Weights of a small transformer language model.
Size: 13 layers, 4.87M parameters.
Architecture: RMSNorm before each block, rotary positions.
Training: a variant of Adam for these matrices, 96M tokens, 5875 steps.
Each number is 128 + 32 x the weight over its row's rms, rounded and kept within 0 to 255. Layers, rows and columns count from 0. The size above them is the row's rms in percent of the matrix's.

# layer 5 attention query, 160x160, rms 0.0635, rows 0-9, columns 0-159
size [ 68  94 108 103  77  81 105 139  96  98]
[[217 135  76 131 125 104 118 125 169 193 129  95 113 131  96 114 140 146 130 174 197  88 146 116 151 143 144 158 144  98 100 122 117 148 160 141 157 152 131  74 126 136 134 164  96 125 161 136  88 124 122 176 144 127 146  90 142 147 182  74  43 149 161 105 147 142 159 179 147 121 129 114 121 102 140 154 108  98 181 199  11 194 136 147 126 125  67 149 181 144 124 132 118  93 139 149 126 139 137 105 131 109 108 161 111 160 170 107 182  82 102 111 132 156 161 114 150 142 160  90 137 167 109  66 117 131  40  85 106 133 159 125 128 178 110  85 151 159 171 137  92 118 125 145 148  85 137 105 126  71  93 147 129 139 128 147 105 133  75 114]
 [129 102 119 109 132 119 104 122 152 118 152 117 182  86  81 100 142 132 187 135 102 165 117 188  48  74  69 150 161  87 124 103 145 187 161 157 118  77  93 147  20 154 169  96 172 186  98 115 120 172 155 126  70 148 110 114  98  91 153  63  92  55 107 134 148 152 170 139 135 118 158 103 114  89 109  87 110 111 136 131 137 141 112 140 131  86  72 100 127 112  71 115 134 119 119 187 158 145 156 114  86 134 175  85 126 128  83  99  99 150 193 117 165 157 135 109 153 179 133 110  98 130 154  80 153 121 121 150 163 178 106 140  87 148 134 107 134 182 128 131 133 165 152  93 114  97 181  76 113 166 118 137 166 134 109 122 134 125 137 148]
 [149  77 161 176  91 101 145 136 142 143  73 148 115 118 118  93 182 119 116 167 197 161 165 156  93  98 100 144 161 129 161 152 123 138 206 137 151 177 124  73 112  79  95 167 118 140 120 106 131 150 152 185  70 145 136 175 140  88 134  85  93 163  89 175 170 167  90 125 101 142 159 157 164 108 147 141  83 155 158  89  99 134  82 125 182 106 123  87 138 124 167 162 114 116  53 150 137 117 106 123 109 141 192 117 130 175 138 142 126 119 132 107 136 123 131 142 123  75 163 152 160 125  96 152 162 152 118 117  84  83  98 102 112 146 113 208 171 131 179 176 125 131  86  84 170 108 107 108  60 183 146  90 124  90 169  92 120 142 110 169]
 [ 76 188  59 108 150 151  77 136 129 139 177 113 172 108 144 142 121 166 131 133 103  87  72 105  94  99 141 124 109 164  99 147 176 108  67 126 183 129 105 175 133 136 183  71  86 148 108 134  97 131 175  82 128 111 136  65 105 151 123 146 145 114 166 107  84 150 143 126 165 158  67  95 124 123 144 143 120 125  81 108  78 153 187 108  36 100 100 158 117 114 157 142  72  97 143 170 145 119 166 136 189 121  97 125 119 122  97 104 163 140 101 147 169 132 165 143 150 177 103 122 122 208 129  72 134 121 143  96 117 133 162 151 133 160 123 109  87 141  66 142 135 152 181 161 103 119 116  70 196 150 109 149 157 164 142 162 117 140 123  88]
 [ 72 121 173 174 126 171 128 155  34 129  83 139 227 198 128 117 132  98  82  69 102  94 115 151 166 151 168  90 111 159 119  96 132 105 114  96 140 154 160 144 130 152 130 159 101 111  67 129 142 113 134 135  95  76 114 171 111 147 146 127 137 107 167 184 156 143 152 122 102 161 126 134 178 144  85 154 111 141 131  86 152  94 132 135  88 137 164 134 132 160 148 132 150 155 144 154 134 143 106 107 202  72  71 141  55 105  66 125 116  83  98 165 143 110 108 179  74 157  98 134 104  99 154 126  69 172 137 119 165 105 109 151 172 113 127 138 117  97 115  89 128 176 133 117 122 120 127 177 200  78 136  87  91 100 136 145 139 134 145 168]
 [112  95 178 105  81  51 200 160 150 141  96 136 151 179 169 116 179 149 130 138  79  68 130 174  83 132 153 142 165 121 156 127 150 128 161 134 125 113 148  91 118 161 144 170 122 110 121 161  96 174 105 144 101 159 161 173 200 148 107  58 153 149  95  92 121 157 136 133 153  75 108 110 125 116 123 168 148 137 173 160 186 133 106  93 146 110  66 150 108 193 116 127 129 102 146 145 111 167 167 153 156 110 123 164 147 156 141 123 132 130 161  96  68  70 110 160 130  94 136 151 160 143 146 184 122  82  73  83 115 143 110  89 124 157 137 154 122 105 136 186 210  87 131 129 153 139 115 164 116 210 142 135 130 147 130  91 152 186 159 148]
 [ 99 114 151 165 151 121 154 111 144 112 104 105 153 152 132 167 104 108 182 140 154  92  95 142 107 201 127 155 133  96 157 158  74 109 168 130 128 110  57 110 168 191  74 115 103 119 192 156 142 120  94 112 132 116 156 188 167 114 114 104 126 141 119 141 127  80 119 140 143 110 109 147 167 136 128 137 131 104 132  82 144 160 119  84 129 148 134 167 106 161 127 111 169 122  95 110 123 106  84 129  97 175 109 121 142  96 201 173 147 121 127 171 133 147  80  86 105 111 123 119  85 101  88 157 165  46 103  82  86 143 104 139 206 179 104 180  66 157 155 161  99  84  51 102  88 160 130 197 143 146 162 117 124 121 104  68 121  82  89 149]
 [118 148  87  35  97 152  63 126  90 144 169 119 160  62 148 179 109 100 129 123 160 147 101  89 103 112 146 163 116 154  65 129 120 100  61 127 154 112 139 151 149 117 113  54  97 153 108 110 110 113 177  46 101  83 140 100 143 125 101 135 156 102 150  94  99 134 110 144 125 119  97 120 125 139  96 115 154  97  95 140 126 146 198 140  21 149 107 130  54  88  96 161 117 148 179 155  69  83 145 156  97 100 100 132  87  91 123 121 182 103 116 161 185 150 183 128 131 114  84 134 100 163 141 115 111 129 120 149 164 164 142 154 112 155 110  83  96 124  73 100  98 172 143 130 109  96 133 108 144 107 116 126  94 182 143 163 155 129 139 115]
 [120 122 169 163  86 121 124  91  93 153  76 140 100 138 121  69 122 103 125 107  82 180 156  74 159 160  76 137 114 171 205 122 138 145 134 113 171 158 136 145 106  71 153 165  98  98 100 125  79 139 165 124 106  70 130 121 168 139 118 158 149 136 100 141 142 166  91 117  69  73 132 178  99  89 137 149 186  97 138 111 120 160 130 120 104 123 195 167 185 109 135 139 154  83 121  72 140 103 124 142 109 115 184 104 148 127 194 131 148 120  92  88  80 109 139 179 160  92 138 149 120 169 102 140 106  97 196 183 143 112 147  37 114 160 126 147 145 136 155 108 163 116 101 168 171 146 134 113 137 158 144 186 123 129  98 111  87 120 182 182]
 [155 134 134  94  95  76 101 145 168  92 188 117  95 176 129  59 152 145 159  51  79 163 103 148  85  99 116 162 104 142 117 122  98 115 144 168 144  68  98 117 132 101 120 117 157  90  55 105 131 100 150 131 139 168 134 183 103 110 181  78  96 132 134 171 166 143 110 133 156 157 139 170 118  96 137 180 126 149 141  71 140 126 132 132 110 139 128 120 139 127 149 162  81 226 133 166 155 150  95 139 121  87 135 121 221 157 117 138 163 143 182 114 113 134 104 219 166 139 127 116 160 151 151  82 149 149 129 142 166 139 112 137 102 147 118 166 160 114 131 153 145 138 143 137 147 170 113  54 133 171  77 128 138 115 153 103 144 209  88 141]]
# layer 5 attention key, 160x160, rms 0.0606, rows 0-9, columns 0-159
size [ 75  87 105 128  76  95 118  74  96  92]
[[ 95 107 199 155 100 101 117 148 136 150  84 161 150  98 126 186 105 122 141 139 109 145 127 102 140  91 107 127 137 185  68 106 125 166 101 139 138 101  99 150 171 149 120 169 138 128 163  95  87 199 133  77 100 145  87 156 125 150  89 169  96  62 117 118 152 134 140 126 137 139 108 141 137 133  76 167 178 130 127  88 170 188 115 108  99 176 121 105 153  82  91 116  85  85  69 128 110 106 118 137  65  95  87 114 142 170 138 184 132 149 176 164 129 146  87 155 115  82 130 137 109 133 108 158 148 164 109  85 161 135 129 135 130 129  97 180  73 143 174 176 202 163 127 108 127 143 158 160  59 123 151  80 104 131 128 173 198  70  89 105]
 [ 76 125  96 115  67 148 136  83  96 172  97 110 150 119 160 163 141 129 103 108 170 128 104 100  96  97 105  63 142 133 102 153 148  99 129 138  76 147 101  95 167  73  96 103 122 179 129 119  92 184  57 115 118 144  86 106 114 145 109 118 148 117 116 132 114  89 147  87 127 102 155 122  67  67  93 169 136 123 110  95 202 202 108 166  97 140 183  93 104 126 115  97 105  92 154  90 138 123 116 152 110  97  89  85 112 154  47  97 126 129 178 105 114 142 168 150 106 134 119 178  79 105  89 124 119 142 149 169 118  65 142 132  90  99 133 129 152 120 131  76 191 190 134 182 160 174 142 131  82 125 118 105 102 124 114  92 122 166 154 193]
 [198 172 161  95 152  95 146 116 113 148 160 136  93 147 140 106 157 122 100  96  85 109 151  83 128  78 116 118  75 105 168 188 146 127 179 148 102 148 156 130 153 148 178 222  79 146 143  87  94 115 129 156  76 162 131  92 160 130 122 210 130 184 122 130 129 161 124 113 118 139 129 127 136 132 131 130  86 162 165 185 175 202  92 151 135 104 184 180 185  99 176 147 118 125 136  98 139  73 157 127 199  73 105 161 107 149 164 131 147 167 114  38 128 107 108 130 115 162 139 123 173 119 126 134 117 148 135 133  91 140 152 103 177 145 139 154 115  56 158 127 190 149 101 165 108 131 111 163 114 131 171 125 123 116 126  89 121 126 126 157]
 [ 87 139  68  97 139 208  79 140  68 126 120 119 110 106 165 158 113  95 127 130 148 126  91 162 116 113 133 130 109 135  77 131 126 113 117  97 180 105 129 158 156 154 106  59 137 120  94 144 128 153 167 100 166 111 128 148 147 115 118 109 140  99 178 154 128 140 128 115 154 129 129 149 121 155 123 180 157 120  41  75 110 151 152  97  94 125  78 113  74 134  84 110 131 139 148 137  81 134 145 106  94 122 147 138  80  56  95 109 149  89 147 216 151 115 153 108 152 119 120 182  91 198 134 116 180 132 125 157 141 127 146 171 113 128  87  44 154 147  44  91 109 134 164  83 180 102 139  98 167 150  94 142  84 143 144 164  93 164  71 156]
 [114  78  85  63 112 106 150 172 119 110 171 158  86 135 149  79  62  65  85 133 145 114 128 118 130 142 122 159 168 112 115 167 161 136 101 152 133 146  51 137 116 116  99 129 107  45 146  92 167  96 128 123  85 120 145 215 128 116  88 114 129 140 113 157 157 114  58 118 108 156 205 129  80 111 177 102 108 140  86 123 142 179 118 158 155 115 153 154 120 117 143 105 138 156  82  55 150 116 138 133  46 154 139 179 142 102 112 117 135 170 109 107 182 162  66 116 162  99 132 159 162  92 138 129 159 114 156 126 100 176 118 157 111 127 161 157 133 142 131 149 176 121 118 122 112 140 203  85 120 140 107  88 159 166 164 159 170 115 152 158]
 [154 127 163 125 154 135 143  88 124 189  70 164 152 113 147 121 128 107 154 147 115 157 106 150 104  95 138 170 113  97 116 107 115  87 161 173 110 137  98 138 128 165 152 100 153  86 161 112 101 195  96 136  90 101 113 105 132 146 105  37 127 191 128 141 143  82  95  93 121 142 123 129 104  95 122 218 167 143 143 107 126 114 101 177 194 159 114  74 156 150 113 185 107  82 130 143  96 122 109 120 138 158 158 143 131 115 186  61 132  85 165  98 121 133  85 121 175 153 121  91  91 117 123  85 117  86  84  72 144 172  98 140 216 123  88 143 158 139 156 147 163 180  74 111 157 133 127 127  88 132 186 136  75 147  74 121 147 116 109  84]
 [112 159 129  87  91 204 145 139 128 142 185  85 165 172 156 119 130 140 101 123  85  70  92 150 146 122 116 114 121 136 152 111 120 131  79  67 114 127 136  90 146  99 139 120 131  77  80 101 181 134 108 144 159 120 131 103  81 154 133 184 125  77  83 106 151 103 120 151 139  86 151 125 130 145 100 153 124 105 124 146 175 112 146  47  52 179 131  72 120  78 160  82 118 142 144 160 105 138 177 113 120  68  73 147  98 101 119 144 116 113 122 190 156 177 131 121  87 178  97 180 107 124 105 172 150 130 135 141 126 146  92 135 106 144 138 136  93 124  58 163  60 162 114 159 160 133  89 127 127  91  89  95 127  74 213 178 135 125 118 102]
 [101 142 168 109 129 195 138 137 106 115  87 156 157  41 146 179 154 138  98  71 162 129 139 130  48 137 118  95 161 158  94 138 131 117  99  95 114 123 154 108 146  79 114 172 207  72 106 111 166  84  98 145 145 142  96 173  87 104  99 130 153  53 114 161 104 125 139 108 104 165 115 140 148 163 126 153 112 129 105  91  75 120 112  91 169 120 124 128 116 104  68  66 132 110 103 123 196 114 172  58  89 122 129 117  45 166  92 157 110 123 112 115 132 133  93 154 165  98 155 131 129 138 185 153 143 192  87 130 130 162 170 151 142 153 119 134  95 149 118  73  83 119 101  82  93 103 152 112  94 159  90 160 161 156 118 125 111  98 141 131]
 [ 92 139 156 143  94  68 167 157 147 129 101 103 132 136 119 138  96 101 154 192  95 150 126 104 107 142 163  96 110  83 171  82 161 151  95  98  95 169 138  72 126 165 121 164 132  91  80 117 131 103  85 186 146  95 121 178  98  61 172 180 158 143 114 180 127 151 100 101 130 109 194 122  63 164 127 121 126 106 109  91 154 160  90 111  85 163 145 170 133 158 167  97 142 135 148 109 109 128 108 113 121 101 221 191  86 130 200 121 153 165 126  98 124 102 134 135 134 147 140 120 103 156 119 176 165 103 148 123 157 103 122  54 191 104 158 125 120 132  85  87  93 126  77  98 169 184 104 101 161 113 160 134 151  80 126 113 109 117 157  93]
 [122 151 107 158 125 114 174 144  91 128 123 177  95 135 117  73 143 166 108 157  87  56 149  85 105 117  89 153 163 180 145 162 142 153 177 161  99 100 105 130 117 152 193 132  83 144 157 133  85  83 103 136 177 119 135  92 127 114 142  68 141 130 108 177 131 119  53 120 104 186  87  91  88 104  70 100  83 166 113 168 123 166 116 164 155 166 120 160 171  92 118 137 132 119 131  99 114 113 111 162 134 162  49 103 138 104 229 142 131 128 173  68 129 125 153 205 123 145 148 164  96  98  94 121 120  92 155 134 135  87 107  70 137 183 137 125 119  91 100 162 159 157  98 130 116 140 136  75 135 171 146 129 139 150 165 124 175 126 132  94]]